Part of a small language model's weights: some layers without attention, 151M tokens.
Each number is 128 + 24 x the weight over its row's rms, rounded and kept within 0 to 255. Layers, rows and columns count from 0. The size above them is the row's rms in percent of the matrix's.

# layer 8 MLP down (transposed), 768x192, rms 0.106, rows 95-147, columns 128-191
size [101 104  88 119 103  96 101 101 102  95 102 107 100 102 101 103 100 102  96 100  95 112  99 105 101 100 100  99  98 102 107 106  96 101  93  95  96  97 111 107  95 122 101 100  96 101  97 105  99  99 109  95 100]
[[151 124 120 122 125 126 116 153  65 124 129  92 132 120 128 137 152 128 118 138 109 148 143 133 165  93 104 154 148 125  95 146 155 109 136 116 157 158 115 161 131 108 128 107 116 149  97 111 206 123 117 154 108 149 104 120 122 145 100 120 141 154 115 151]
 [150 163 110 136 137 145 138  99 154 127 123 173 157 142 122 124 106 110 132 120 106 126 158 152 134 138 172 162  85 139 159 135 166 136 157 106 158 125  93 105  79 137 151 103 139 138 137 191 109 169 128 109  86 146 120 128 141 149 147 136  80 161 101 149]
 [ 96 151 142 144 135 177 144  72 105 147 157 136 110 124 123 121 146 140 150 128 116 110 126 164 115 108 145 172 109 104 121 116  92 114 144 140 138 109  95 115 100 129 155 150 152  92 145 154  81 122 134 163 121 151 143 121 138  74 113 106 117 145 118  97]
 [ 83 130 128  78 102  85 146 135 122 147 130 124  98 119 154 129 100 125 123  91 106 172 128 114 131 149 140  94 102 148 110 125  91 136 108 110 131 120 161 135 112 144  96 103 104 128 109 107 165  98 122 116 114 155 145 136 102 121 135 179 123 133 161 120]
 [139 104 138 129 163 143 158 149 135 111 126 108 126 148 101 107 114 141 125 149 146 108 132  86 134  98 126 139 117 168  88 106 126 161 118 139 122 132 112 144 130 154 117 102  97 100 134 108 109 149 112 107 129 134 149 164 101 185 137 120  85 138 144 164]
 [129 151 127 135 144 134 115  97 127 130 124  99 136 144 145 116 155 163 113 149 143  94 132 126 111 151  83 122 114 111 148  66 134 153 148 113 150 125 119 119 123 129 145 172 130 116 135 166 108 114 141 155 158 109  87 108  65  53 155 129 113 107  88  98]
 [139 106 153 131  98  88 100 101 150 158 133 128 153 121 121  77  85 131 155 135 149 129 133 125 116 136 129 146  80 123 119 122 151 142 105  82 142  89 125 167 121 147 135 141 184 125 147 143 137  89 153 149 148 121 133 148 104 105 123 129  75 158 110 138]
 [162 130  91 155 130 136 116 107 132 149 172 126  87 143 145 125 173 136 115  64 131 143 107 164 142 138 140 159 155 134 139 107 131 143 105 148 114 124 168 151 168  96 130 109 172 138 116  69 130 133 140 152 125 104 131 149  99 111 137 101  90 164 147 120]
 [125 143 103  97  85  85 108 173 148 156 179 125 129 129 160 141 146 142 129 130 105 156 121 154 100  83 120 162 110 146 104 124  94 115 159 120 143 108 147 127 101 146 143 114 135  95 156 145 153 117 134 113 148 177  94 111  85  98 142 113 147 152 149 122]
 [147 147 145  92 127 194 140 127 125 106 117 101 100  58  84 158  99 145 136 161 139 127 148 133 142 108 127 100 153 108  94 153 159 119 146 107 109  92 104 146 103 136 125 114 161 134 137 137 149  64 156 102 118 105 141  96 124 114 118 120 124 100 130 155]
 [120 138 143  92 177  61 126 132 126 124 162 133 133  91  87 117 161 159 114 111 169 103 119 131  99 129 156 140 157 138 148 141  91 134  99 141 160 116 138 137 158 147  99 114 166 148  71 155 130 116 161  98  70 137 152  90 142 156 146 133 155 162 102 149]
 [176 123 134 129 101 102 135  83 105 172 129 136 104 155 149 138 111 117  82 166 143 130 121 141 103 147 115 127  82 108 109 134 111 165 154 130 105 131 109  91 101 142  86  69 132 141 120 111 118 155  99 117 125  93 131 168 111  79 140 173 132 113 136 144]
 [147 152 136 116 110 131 169 147 143 180 108 144 145 131  98 157  76 121  97 142 140 158 160 161 142 132  79 145 123 115  89 192  86 177  98 101 127 165 104 114 169 142 139 103 115  93 152 155 138 106 104 152 123  96 163 149 101 174 113 107 127 123  92 155]
 [140 128 105 119 130 149 120 147 151 135 164 130 153 133  96 102 141 140 152 123 105 112 154 135 142  99 121 118 122 115 102 135 123 131 153 120 106 130 131 108 137 147 128 175 152 161 106 103 155  50 175 144 135 112 103  69 123  94 112 105 134 151 137 164]
 [123 131 118 107 158 128 113 117 106 133 130 118 111 143 114 122 130 143 163 125 111 109 132 158 136 100  90 135 148 101 157 153  93  99 124 112 116 104 156 156 136 156 123  99 138 168  94  88 130 137 125 167 129  70  84 108 162 123 139 173 165 164 137 115]
 [135 115 125 139 128 114 114 139 130 147 124 121 114 140 122 114 169 103 118 158 150  88 113 123  98 101 124 134 121 138 145 124 107 136 122 134 126 151 157 122 104 134 139 118  83 106 108 146  92 116 124 166 109 122 109  98 121 138 104 160 124 102  70  89]
 [100 160 100 122 126 140 105 121 154  99 117 123  93 161 100 176 162 110 110 134 104 137  86 172 171 106 130 148 113 129 130 134 121 125 123 132 149 145 117  95 149 106 142 114 148 116  54 148 132 106 138 108 118 124 128 119 107 124 162 108 120 115 135 138]
 [148  84 110 132 140 110 136 130 105 107 134 136 111  89 118 127 152 159 114 117 149 125 115 140 112 128 125 137 110  92 121 113 127 128  79 119 110 117 100 133 163 127 133 153 146 115 145 129 134  81 144  90  54 149 178 120 105 103 107 138  84 148 124 129]
 [131 139 147 118 121 149 135 119 165 106 152 125 136 172 127 126 100 148 134 125 109 178  98 105 130 113 138  98 144 156 112 113 126 178 147 180 136 183 125 134 149 111 122 145 123 117 123 147 110 162 130 140 141  92 148 115 142 108  83  96  85 151  98 196]
 [145 131  89 131 105 111 133  76 102 117 117 103 131  98  96 147 113 111 112  82 130 135 133 168 127 118 141 133 137 168 103 162 117 149 136 103 149 157 109 135 143 135 136 150 117 111 137 126 136 128 109 138 132 113 143 105 116 139 122 144 129 118 119 174]
 [164 135 101 105  85 100 148  74 173 121 127 150 137 109 124 133 154 155 161 111 169 161 103 104 114 120 152 122  68 153 144 126 153 136 122 119 116 113 157 128 103 137 115  93 137 116 111 100 132 121 121 105 101 112 167  76 139 150 108 116 128 132 123 163]
 [176 153 155 120 146 153  96 130 145 140 112  93 127 113 111 120 154 109 152 159 132 157 160  92 141 119  91 154 122 140 138 113 114 112 117 132 118 129 102 163  66 123 145 118 146 108 130 154 109 146 102  95 134 204 119 152 133 125 122 122  79 144 116 138]
 [175 157 171  96  85 121 116 143  94 171 110 147 128 107 117 128 144 138 101 134 137 147 104  60 125 179 137 110 119 124 126 132 145 122 110 124  77 124 133 171 125 152 132  99 125 108 110  89 134 148 138 123 100 139 112 111 141 130 119 129  98 148 139 160]
 [168 127  99 145 136  77 137 117 157 134 104 131 108 103  82  89 117 119 138 129 133 163 143 132 134 120 161 149 104 113 119 143 124 157 140 117 129 123 131 114 163 160 122 100 150 116  88 114 106 151 108 128 181 154 151 139 137 146  94 112 103  96 131 138]
 [128 137 141 125 128 113 174 117 100 131 129 156 107 142 153 116 174 153 134 141 146 127 105 101 152 135 172 126 151  95 121  83 141  65 151  95 156 130 145 130 129 115 139 153 131 137 102  78  91 166 136 156 126 118 125 150  97 134 149 126 156 134 166 106]
 [132 157 127 131 133 149 138 144 142 151 150 107 139 138 135 126 134 127  95 106 130  76 108 154 114 124 113 124 128  75 150 116 178 138 115 124 136 164 126 118 100 130  88 144 108 126 111  55 132 141 126 145 164 111 131 122 140 101 147 105 142  98 104 131]
 [105 191 127 129  83 141 102 122 141 130 125  97 164 124  70 148 150 111 102 113 125 108 133 126 128 115 111 170 137 159 161 122  67 171 148 178  65 144 104 107 145  89 136 118  86 118  91 178 118  99 135 156  92 136 100 107 104 186 112 106 189 121 122 120]
 [129 169  99 132 171 178 163 156 127  77 155 126 138 119 135 119 155 111 127 152  92 155 142 101 152 154 124 150 171 144 133 114 175 161  85 124 150 174 102 158 129 186 125 151 138 154 144 120  81 126 145  74 143 115 127 125 134 104 149 105 132 136 129  92]
 [131  90  94 153  81 133 170 162 116 130 108 124 146 166 127 118 140 137 147 125 136 115 134  98 125 120  77 109 119 135 137  87  89 113 181 162  92  98 121 126 122 176  99 151 136  78 119 124 111  91 133 127 167 108  83 142 101  89 116 144 122 149 118 185]
 [134 128 163 157  69 161 139 134  90 121 157 123 132 138 135 147 141 128 131 146 152 106 144 140 145 113  81 113  81 111 156  93 110 105  96  86 173 124 119 151 173 128 116 156 134 142 157 115 137  96 137 134 106 135 129 132 117 152 118 113  74 112 152 145]
 [148 114 109 120 119 115 133 176 148 123 166 106 127 116 176 141 116 133 120 127 118 128 123 110  95 142 101 142 133  97 122 121 148 114 150 154 137 161 163 152 167 141 119 159 149  80 117 145 108 101 102 111 142 170 136 147 128 161 108 122 118 160 148  57]
 [125 131 156 131 126  98 129 114 145 109 137 148 139 112  99 105 140 135 105 119 125 124 112 150 169 140 140 115 130  94 139  91  98 116  64 121 147 153 166 129 168 139 144 129 121 134 114 116 101 148 122 117 158 118 117 115 153 145 101 121 139 137 132 108]
 [118  88 135 129 128 123 142 168  95 160 160 106 124 126 134 112 158 114 109 123 117 158 135 143 144  98 147  91  89 180 148 109 118 150 145 152 138 126  80 148 129 125 119 135 153 147  96 134  98 116 148 174  94 150 116  83 169 112 118 150 106 107 138 138]
 [140  73  81 116 159 111 132 125  88 129 140 126 108  68 114 103 119  95 124 116 111 160 162  79 104  88 109 129  81 157 138 136  89 116 115 182 170 180 146 161 193 135 128 122 165 162 150 121 137 141 135 154 109  91 141 137 139 107 150 108 170 118 136 129]
 [101 149 104 143 162 141 127 171 116 132 129  76 154  81 136 116 105 105  96  93 137 172 162 109 129 139 153 139 145 160  94 190  89 112 150 105 135 115 132 136 132 154 116 148 127 117 135 162 112 102 140 157 115 116 156 155 134 138 157 138  70 132 143 127]
 [142 111 110 134 189 156 171 115 157 151 117 147  92 141 119 137 120 125 150 109 128 122 170  96 124 122 189 138 122 120 125 119  73 140 126 117 148 116 118 106 129 164 149  91 101  82  95 128 107 128  90  91 123 176  83 138 124 146 132 128 122 141 141 113]
 [154  94 131 113 128 140 183 135 159 126 117 104 144 140 142 138 117 148 137 130 169  82 152 128 152 129 118 131 124 114 135 108  50 121 128 127 129 117 159 124 114 169 113 106  89 170 137 124 132 113 150 115 182 126 127 165 168 144 126 120 177 135 131 146]
 [ 97 139 106 150 157 109 124 158 131  97  87 100 102 117 109 110 147 120 102 153 104 144 164 112 140 126 122 160 147 165 138 137 153 142 110 148 143 140  86  98 150 158 119 129 173 134 134 112 145  91 170 152 147 153 167 113 101 142 118 141 127  84 186 100]
 [122 102 129  95 156 120 118 121 106  85 121 111 135 145 140 186 124 124 174  87 115 132 160 113 106 123 106 199 111  98 146 151 140 143 143 146 140 137  96 118 148 150 120 124  98 131 128 219 116 171 119 131 181 113 144 104 144  58 160 159 125 103 119 136]
 [145 127 160  70 143 120  99 121 151 127 147 111 143 115 104 113 117 114 125 111 130 116 114 110 140 135 127 168 144 124  78  88 136 135 145 156 107 122  97 144 159  89 167 135 136 154 103 127 116 134 123  59 170 136 163 112 143 140 121 163 110 105 113 168]
 [127 120 135 103 156 167 139 121 148 119  72  84 140 138  96 110 126 143 154 148 135 185 127 133 132 142 103 165 148 143 145 133 183 129 166 151 115 146 157 151 143 179 134 153 142 152 101 148 112 101 107 124  95 123 121 106 143 111 173 116 161  94 151 133]
 [114 117 107 158 120 115 102 117 113 144  88 152 123 103 119 102  98 118 126 119 127 141 102 172 111 115 106 100 124 143 124 150 106 106 153 112 105 127 131  74 126 121 136 108 140 111 109 160 160 163  93 125 159 150 132 104 128  83 114 139 129 120 133 106]
 [146 126  97 108 145 147 142 124 134  90 160 133 112 159 126 157 159 126 112 172 191 117 104 117 161 148 121 150 129 171 125 141 115 109 129 102 149 146  90  79 191 157 171 109 146  90 199 124 136 143 107 107  60 134 139 119 121 107 141 114 116  90 107 130]
 [166  92 152 116 102 123 139  92 158  95  92 137 141 133 110 167 114  95 101 154 131 124 158 137 170 131 133 139 114  98 117 148 160 139  94 117 103 141 139 172 171 125 144 176 112 154 113 119 162 117 110 120 130 124 133 132  72 136 163 144 142 179 100 128]
 [190 156  79 121  78 132 116 138 138 122 107 131 160 125  80 183 113 107 126 148 112 164 158 156 123 100 100 138 147 129 102 125 120 122 140 114 122 129 127 128 124 109  96 154 102 130 140 106 167  93 160 145 113 129 122 118 103 150  94 125 152 138 141 142]
 [136 125 183 131 146 127 130 146 148 130 165  85 167 109  81 146 107 154 134  97 142 128 118  93 121 126 128 117 173 142 171  95 144 113 130  95 130 144 142 165 176 131 126 120 128 116 185 159 114 115 143 124 117 132 103 125 164 108 145 124 107 107 110 114]
 [121  88 121 113 114  89 142 148 132 149 117  92 169 119 106 103 125 115 106 103 131 112 153 137 149 148 103 141 123  94 124 142  84 147 154 140  91  78 131 110 131 118 127 152 129 113 176 137 121 153 195 100 137 172 156 197 112 120  94 128 152 151 149 137]
 [108 136 155  91  83 116 127 106 136 128 116 129 175  74 132 152 123 124 124 138 176 111  98 161  98 131  81 126 127 123 114 132 142 150 125 148 139 112 109  98 103 114 117  99 131 131 122 157 137 120 102 158 113 118 119 174 129 143 170 126 106 123 138 151]
 [ 90  81 108 106 121 153 139 146 156 147 131 180 129 114 127 128 128 121 153 154 133 106 137 142 146 119 137 124 128 141 108 102  88 134  92 155 130  95 142 142 156 119 130 115 128 143 106 110 124  97 129 136 155 132 129 117 133 158 126 153 137 119 118 100]
 [114 134 174 132 121 152 121 103 131 109 123 114 115 121  93 101 114 119  97 123 167 126 130  97 131 151 142 100  93  93 112 118 124  98 146 152 133 137 151 102 148 130 124 105 135 146 135 150 126  81 178 133 103 167 134  88 124 151 141 117 160 154 146 128]
 [161 108 134 112 129 171 109 139 116 109 135 137 143 139 144 186  91 150 129 117 166 132 112 134 132  79 113 128  95 101 174  63  94  85 145 164 134 155 115 115 124  92 122 150 138 108 101 131 106 126 119 125 102  89 125 123 120 159 124 128  71 108 123  76]
 [152 119 135 171 112 125 147 145 121 122 119 121  99 131 159 142 124 106 113 166 129 128 145 104 132 151 164 164 130 150 130 118 127  98 120  92 157 137  99 158 159 154 155 156 125 128 150 133 127 126 136 111 119 148 133 135 131 161 104 113 130 153 145 145]
 [147 117 122 127 145 105 118 129 161 132 176 122 117 133 135 123 180 165 120 120 151 115 106 122 181 127 143 164 140 127 102 113 117 119 104 105 136 164 118  92 128 122 158 141 135 127 149 106 137 114 150 127 129 135 122  93  87 103 108 111 157 141 103 120]]
# layer 8 MLP up, 768x192, rms 0.112, rows 96-147, columns 128-191
size [106  84 113 103  99 102 104 102  88 105 113 104 103 104 105 104 102  95 102  90 115  96 104  98 105 105  97  95 103 105 108  98 101  83  95  92  93 111 108  95 110 104  98  97 105  98 108  97  99 121  95  98]
[[119 125 107 108  84 137 186 155 102 155 109 148 112 117 146 135 133 156 124 143  88 137 140 141 141 145 136  96 144 123 173 116 120 133 155 103  83 100 118 159 152 112 155 132 145 110 123 118 100 163 132 108 195  94 109 141 132 117 131 130 141 142 136 178]
 [ 94 101  70 183 107  86 162 140 162 123 123 127 150 128 133 169 115 167 156 125 153 123 131 125 135 124 119 142 123 158 130 119  99  96 100 113 113  91  84 119 112 143 164 124 124 132 155  94 153 120 146 104  87 156 152 166 139 128 148 104 151 145 143 138]
 [ 71 135 122 136 108 119 172 106 138 128 109 134 130  98 183 127 186 119 114 135 124 117 126 157 135 117 106 136 131 162 163 138 142 124 136  98 135  95 105 101 115 121 107 119  99 152 147 108 153 123 132 115 145 106  89 130 173 156 104 140 111 109  81  85]
 [142 160 102 145 114 117 127 120 128 116 152 189 146 138 125 138 133 121  98  77 119 132 108 105  52  99 112  67 170 167 158 135 124 112 178 128 139 117 130 137 148 153 133 114 112 138 107  80 118 108  96 150 150 144 141 136 107 133 124 150 123 111 142  80]
 [134 106 165 153 141  78 112 147 140 153 126 132 115 114 149 120 102 142 127 132 142 141 143 141 130 119 176 116 120 157 145 136 139 130 122  66  91 122 141 146 139 131 115 119 131 144 145 159 146 151 107 127 176 136 155 150 141 157 112 120 122 141 113  90]
 [121  71 140 136 121 116 140  93 126 129  93 121 118 140 111 155 111 141  95 180 114 140 134 117 101 126 111 121 124 131 132 132 134 132 121 105  73  78 158 151 139 118 108 114  96 127 119 128 131 135 128 128 132 104  92 123 114 177 130  83 134  64 167 109]
 [ 98  89 130 174  80 144 100 142  87 107 149 141 105 107 137 167 132 134 146 106  87 110 146 106 102 105 127 112 138 138 126 137 112 112 147 157 139 141 143 133 149 118 155 139  94 154 141 123  95 118 112 140 142 134  91 110 103 123  86 126 148  94 121 126]
 [116 117 100 152 135 123  94 115 106 122 148 103  94 133 145 159 129  82  89 110 162 141 163 158 130 154 126 115 168 115 145 136 155 140 128 100 144 118  76  78 110 129 143 115 158 134 144 103 113 138  92  74 133 106  87 147 153 129 141 131 109 116 113 150]
 [159 107 107 116 108 138 122 116 101 128 125 117 165 136 162 137 117  72 135 155  52 151 135 155 128 130  80 123 142 179 160 134 166 112 141 105 147 135 150 150 106  93  90 132 117 158 128 131  90 120 132 142 103 122 107 110 123 149 123  88 120 104 103 111]
 [131 107 117 126 120 105 149 138  75  93 107 127 124 129 130 187 164 144 112 158 150 143 121 111 114 138 123 133 140 147 134 119 148 136 103 140 124 104 160 127 132 132 101 123 115 119 129 128 147 101 133  95 128 137 139 144 150 137 146  92 143 153 105  67]
 [152  89 154 161 115 141 148 155 112 110 122 142 106  93 138 120 138 130 120 128 129 162 150 107  61  73 139 118 115 150  99 131 111 144 134 153 112 146 159 128 119  99 147 168  52 103 142 146  62 137 123  90 143 121 109 152 124 100 129 102 129 128 137 123]
 [ 82  96 127 157 124 134 158 133 133  90 116 139 165  82 158 109 121 103 138 118 165 116 125 104 135 111 124  89 112 145 160 118 152 127 152 126 104 112 123 139 103 164 141 171 137 153 137 139 128 104 101 129 171 139 148 130 150 134 126  92 115  89  99 154]
 [104 137 101 143 131 126 105 124 155 100 122 133 115 144 151 118 126 147  98 126 103 129 136 156 141 130 116 154 159 142 124 103 125 109  96 107 157 124 136 122 121 134 148 164 129 147 151  89 101 125 124 147 145  98 122 151 143  97  97 135 139  71 100 145]
 [137 133 165 140  82 102 121 128 147 142 117 150 149 103  95 153 147  81 131 107 131 148 139 154  74 137 120 138 173 134 143 128 139 155 131  90 151 147  84 135 115 128 120 188 102 148 168 127 136 146 120 121 142 129 107 141 149  88 119 133 134 147 130 123]
 [ 99 123 133 125 128 129 145 115 111  88 112 118  72 142 148 202  75 139 101 112 141 120 113 189 129 111 124 102 150 138 156 108 132 139 100 115 141 113 173 136 109 131  86 143  88 159 120 132 137 156 116 100 124 108 131 136 107 122 136  77 107 137 152 156]
 [142  83  87 175  74 137  97 141 131 118 130 141  94 142  98 158 108 136 156 128  96 165 127 165 137 135 119 115 149 179 143 114 121 104 126 151 121 100 106 149  96 148  92 126 114 141 116 119  93 103 135 107 103 106  89 166 121 131 143 119 162  85 196 106]
 [102 127  98 114  84  41 104 119  94 156 180 134  95 151 101 155 138 156 131  79 145 143 163 152 100 113 128 111 122 132 189 142 124 126 163 118 124 102 155 127 151 104 109 126 130 148  93 124 117 176 123 101  97 110 111 123 174 122 111 127 149 144 138 119]
 [ 78  87 131 167 121 110 125 141 134 168  98 133 135 104 164 177 151 125 124 149 142 151 116 118 128 153 161 107 142 139 177 112 110 135 114 145 166  97 135 112 138 113 127 127 157 106 167  97 136 164 158 115 175  82 104 132 109 172 119 119 116 129 135  93]
 [149 137  76 102 143 141 128 144  89 131 170 109 136 100 167 152 145 128 129 131 137 157 116 166 113 113 165  87 113 176 165 135 137 126 115 107 136  94 121 115 137 105 143 115 102 123 108 115 116 144  72 144 148  99 150 118 126 115 121 106 178 154 115 105]
 [136 103  88 105 133 122 123 133 142 126 137 122 129 136 201 142 109  97 158 128 133 117 120 106 167 132 128 113 165 106 148 118 120  96 129 101 104 120 168 119 121 144 105 132 142 150 170 144 121 130 141 111 116 118 138 116 165 149 140 116 157 145 124 134]
 [131 115 137 151 153 116 158 102 136 150 125 108 118  79 138 123 154 125  72 144  85 149 136 125 139  97 119 147 147 107 136 135 121 143 131  94  65 121 143  96 136 126  88 154 124 125 150  99 148 159 122 115  92 177 115 158 126 169 147  96 177 132 119 132]
 [103 103  97 186  99 139 136 135 161 125 132  84 135 132 119 120 112 116 134 163 154 139 153 169 117 127 142 119 122 142 109 100 100  72 124 128 128 172 124 110 127 153 162 149 116 140  96 119 161 158 120  87 106  89 147 177 136 166 111 138 129  82 144  96]
 [138 125 112 113 110 108 142 102 133 123 141 116 114 143 119 113 100 143 105 153 160 152 170 122 112 154  71 142 121 121 150 104 146 148 140  85  94 128 169 153 105 151 160 131 128 155 115  88  92  61  71 109 138 156  90 116 149 149 123 133 116  88 159 146]
 [147 105 102 129  69 145 124 121 108 112 138 140  97 165 133 154 126 168 114 103 132 137 137 132 107 197 112 143 122 170 129 120 166 133 129 122 140 167 116  63 120 145 117 177 107 145 133 116 134 118 127 119 148 144 108 150 130 156 132 114 109 130 118 146]
 [101 100 128 164 116 129 125 130 154 134 132 126  90 119 132 163 124 136 107 144 113 114 148 159 131 140 147 114 128 165 161  91 130  96 102 110 109 112 138  76 140 151 139 140 106 140 147 126 106 161 159 125 115 112 110 160 155 194 117 142 146 131 117 153]
 [118 147 127 113 123 132 129  90 104  99 106 114 136 146 128  93 121 115 102  96  95 138 150 133  93  99  99 125 145 131 112 111 169 137 105 127 143 108 152  91 141 121  86 128  90 139 103  92 109 183 112 142 112 106 139 147 125 130  96 136 114  82 176  89]
 [123  62 120 133 125 138 185 164 145 121 117 138  86 143 157 128 118 136  91 131 126 137 150  92 146 110 126 141 127 113 180  78 122  98 137 100 111 130 114 157 114 146 149 118 127 153 167 116 147 136 131 132 137 121 137 147 116 151 120 167 159 135 109 125]
 [120 131 135 146 127  62 119 114 126  73 124 102 132 108 113  97 155  90 161 126 144 176 126 107  98 149 127 158 116 155 135  69 159  98 126 135 122 149 104  79 141 111 144 157 121 141 144 112 124 133 144 138 146 154 130 119 127 116  96  99 106 174 105 126]
 [ 94 141 121 153 140 122 110 135  77 114  95 140 115  92 149 109 175 112 128 114 134 141 127 155 144 135 145 100 107 119 123  80 105 107 147 163  96  85 132  86 148 148 112 133 124 142  94 134  92 149  79  96 129 157 132 140 107 158 113 147 122 139 128  96]
 [ 89  98 100 146  83  84 153 142 137 109 167 103 125 150 104 100 129 140 165 140  76 155 175 128 118 147 141 127 122 108 170 136 156 121 164 126  97 107 111 109 164 134 158 140 136 144  78 146 135 156 100 115  96  95 139 167 151 122 111  98 127  82 149 137]
 [120  99 135 120  68  99 109 113 112 156 126 125 138 140 164 116 134 148  97 149  93 109 159 130 136 165  88 174 111  86 150 149 140 127 145 112 138 125 139 101 142  99 127 124 130 143 114 116  96 154 123 104 126 119  98 178 152 129 145 139 134 107 152 135]
 [ 74 126 183 110 100 133 118 140 156 107 125 109 120 126 127 142 176 104 152 153 114 171 148 116 117 125 110 150 139 120 122 108 148  88 106 135 144 142 174 124 117 144 126 157 129 125 114 107 155 150 108 120 111 103 143 121 188 117 100  66 125 105 117 137]
 [125 120 190 141 115 139 133  94 110 121 127 113 149  90 132 161 100 105 113 151  93 104 101 125 131 154 155 134 157 124 136 115 154 137 155 133 129 133 133 130  90 162 123 153  80 149  93 139 110 190 107 144 117 151 133 137 146 139  94 103 179 126 124 154]
 [120  94  87 155 116 121 166 141 119 109 110  92 151 111 119 123 125  96  85 116 151 135 154 135  93 120 108 112 116 207 139 125 148 104 115 135 133  62 117  93 158 174 139 144 116 162 155 121 105 114 128 126  82 104 175 144 192 123 114 111 129 146 116 125]
 [115 127  95  97 115 134 139 123 119 122 129 128 114 123 183 157 170  77 121 122  92 144 149 178 128 124 107 113 123  73 106  85 114 119 114 139 156  94 110 118 149 110 107 128 129  97 144 103 120 167 144 122 144 121 185 135 148 121 132  70 160 118 130 132]
 [119 118 130 144 135  44 116 143 116 149 111 175 127 145 132 151 113 124 151  90 104  97 119 138 105 122 116 140 118 126 149 153 156 147 102 104 144 159 112 100 147  97 128 125 148 137 139 136 127 157 164  85 101 138 111 104 132 143  95 131  90 141 123 136]
 [125 118 110 103  86  81 116 132 156  87 107 145 115 161 102 125 124 146 134 130 121 141 127 133 121 104 132 101 162 123 124  87 118 103 197 133  89 127 174  68 135 114 120 135  98 138 123 128 135 118 120 121 180 115 154 145 165 149  79 122 138 111 153 133]
 [121  88  84 144 150  81 174  94 151 164 129 121 115 124 119 136 156 132 124 107 133 157 145 105 135 117 113 135 145 141 136 136 170 141 146 126 125 121 146 131 137 124 102  97 117 130 121 130  90 179  84 122 161 112 116 138 103 141 123 145  97 108 145 158]
 [151  92  96 167 133 124 142 116 142 162 122 142 127 120 137 131 172 143 121 119  84 130 116 120 132 148 161  73 177 153 136 131 139 151 152 107 138 143  77  98 132 114 111 100  98 113 132 108  97 146  92 125 159 121 132 107 132 157 103 132 150  93 161 114]
 [128  76 126 124  83 154 193 102 125 121  87 115 149 126 144 159 122 150 135 124  96 144 141 103 161  98 131 105 169 144 179 131 133 138 111 108 105 157 135 133 108 174 165 160 119 166 131 148 147 110 106 145 124 149 117 153 131 152 114 112 148  86 130 108]
 [ 79  66 163 120 119 117 146 105 140  99 113 188 132  92 101 136  92 139 124 116  78 136 146 126 108 153 117 133 134 152 151 130 148 126 140 101 166 105 159  68 138 149 151 129 138 111 157 123  95 110 119 118 158  80 110 128 124 126 136 101 141  62 133 120]
 [101 130 125 106 115 138 103 107 125 142  99 131 105  97  99 164 150 133 120 163 158 137 179 127  84 144 138  92 135 131 108 111 104 136 168 116 132 102 160 139  85 150 167 117 117  85 125  88 118 127 120 126 148 109  91 151 102 123 117 124 132 120 121 102]
 [ 95 108 138 154 117  84 142 101  90  87 154 126 114 140 110 155 124  86 134 163 134 127 111 145 129 169 102 114 131 113 130 116 126 115 142 133  62 135 163 135 122 154 123 138 140  85 118 118  94 168  87  95 134 115 132 144 119 153 126 113 110 108 157 151]
 [102 119 115 118 120 122 177 140 112 103 109 145 128  89 166 141 111 146 135 117 100 161 135 119 135 125 113 149 119 141 152 154 124 114  97  98 106 128 138 140 133 101 116 134 154 106 125  82 105 108 127  96 139 126 156 170 107 149 106 113 109  82 154 111]
 [130 130 129 156 127 112 135  93 151  95 135 131 117 130 173 130 160  81 143 172 122 122 182 126 111 121 103 139 204 108 113 129 123 163 105 114 154 133 140 108 128  80 129 148 139 134 150  93 130 135 131  96 116 109  90 123 162 134 158 152 149 140 115 150]
 [104 115 101 115 128 163 163 111 137 114 134 184 157 142 124 156 102 125 171 143 123 147 120 181 123 120 122 163 133 120 148 101 188 133 198 115 140 141  81 143 144 152 133 149  96  83 111 157 115 115 108 119 121 118 150 138 143 129  82  86 118 133 154 119]
 [101 127 121 134  94 135 130  92 113 138 119 138 112  99 142 154 136 135 133 119 123 145 114 184 145  92 108  78 137 157 175  95 125 134 117 161 127  91 146 120 123  64 153 115 101 133 135 155 122 114  97 117 143  86  80 147 125 125 148  77 148  90 146 140]
 [171 134  94 108 114 103 165 106  87  88 138 133 105 136 116 178 131 147 129 133 138 138 138 166 144 133 146 105 137 114 157 134 161 148 118 144 139  86 101 114 119 112 139 165 133  85 111 157 124 135 108 124 113 127 159  98 119 164 143  98 159 117 141 156]
 [135 116  95 130 124  80 162 125  99 128 153 122 133 163 105 139 131 130  98 150 150 112 165 143 164 118  95 114 167 125 152 119 135 142 130 116 117  97 108 127 134 152 165 151 141 124 118 121 104 111 143  97 138 148 170 119 128 141  78 129 173 142 193 172]
 [147 123 137 118  97  86 104 131 155 131 111 136 114 112 147 122 111 132 104 100  97 109 122 132 113 120 131 115 143 144 124 122 123 135 196 107 144 122 136 108 105 141 113 131 116 121 140 146 102 155 115  56 165 124 129 118 150  72 122 138 176 125 117 148]
 [129 118  81 133 115  99 105 101 142 114 122 166 101  98 148 125 161 107 133 123 104 125 121 115 109 114 104 150 133 109 131 118  94  62 101 102 133  91 133 134 115 111 111 159 120 138 128 156 111 158 148 107 156 119 153 139 136 110 138 130 134 110 108 134]
 [139 133 156 101 125 143 105  96 127 120 154 113 126 112 128 137 132 125 142 120 121 131 130 121 127  92 105 116 163 132  90 103 142 121 105 129 110  83 109 139 115 111 105 198  95 153 137 116 113 132 150 124 136 114 107 159 148 140 118 115 168 131  98  77]]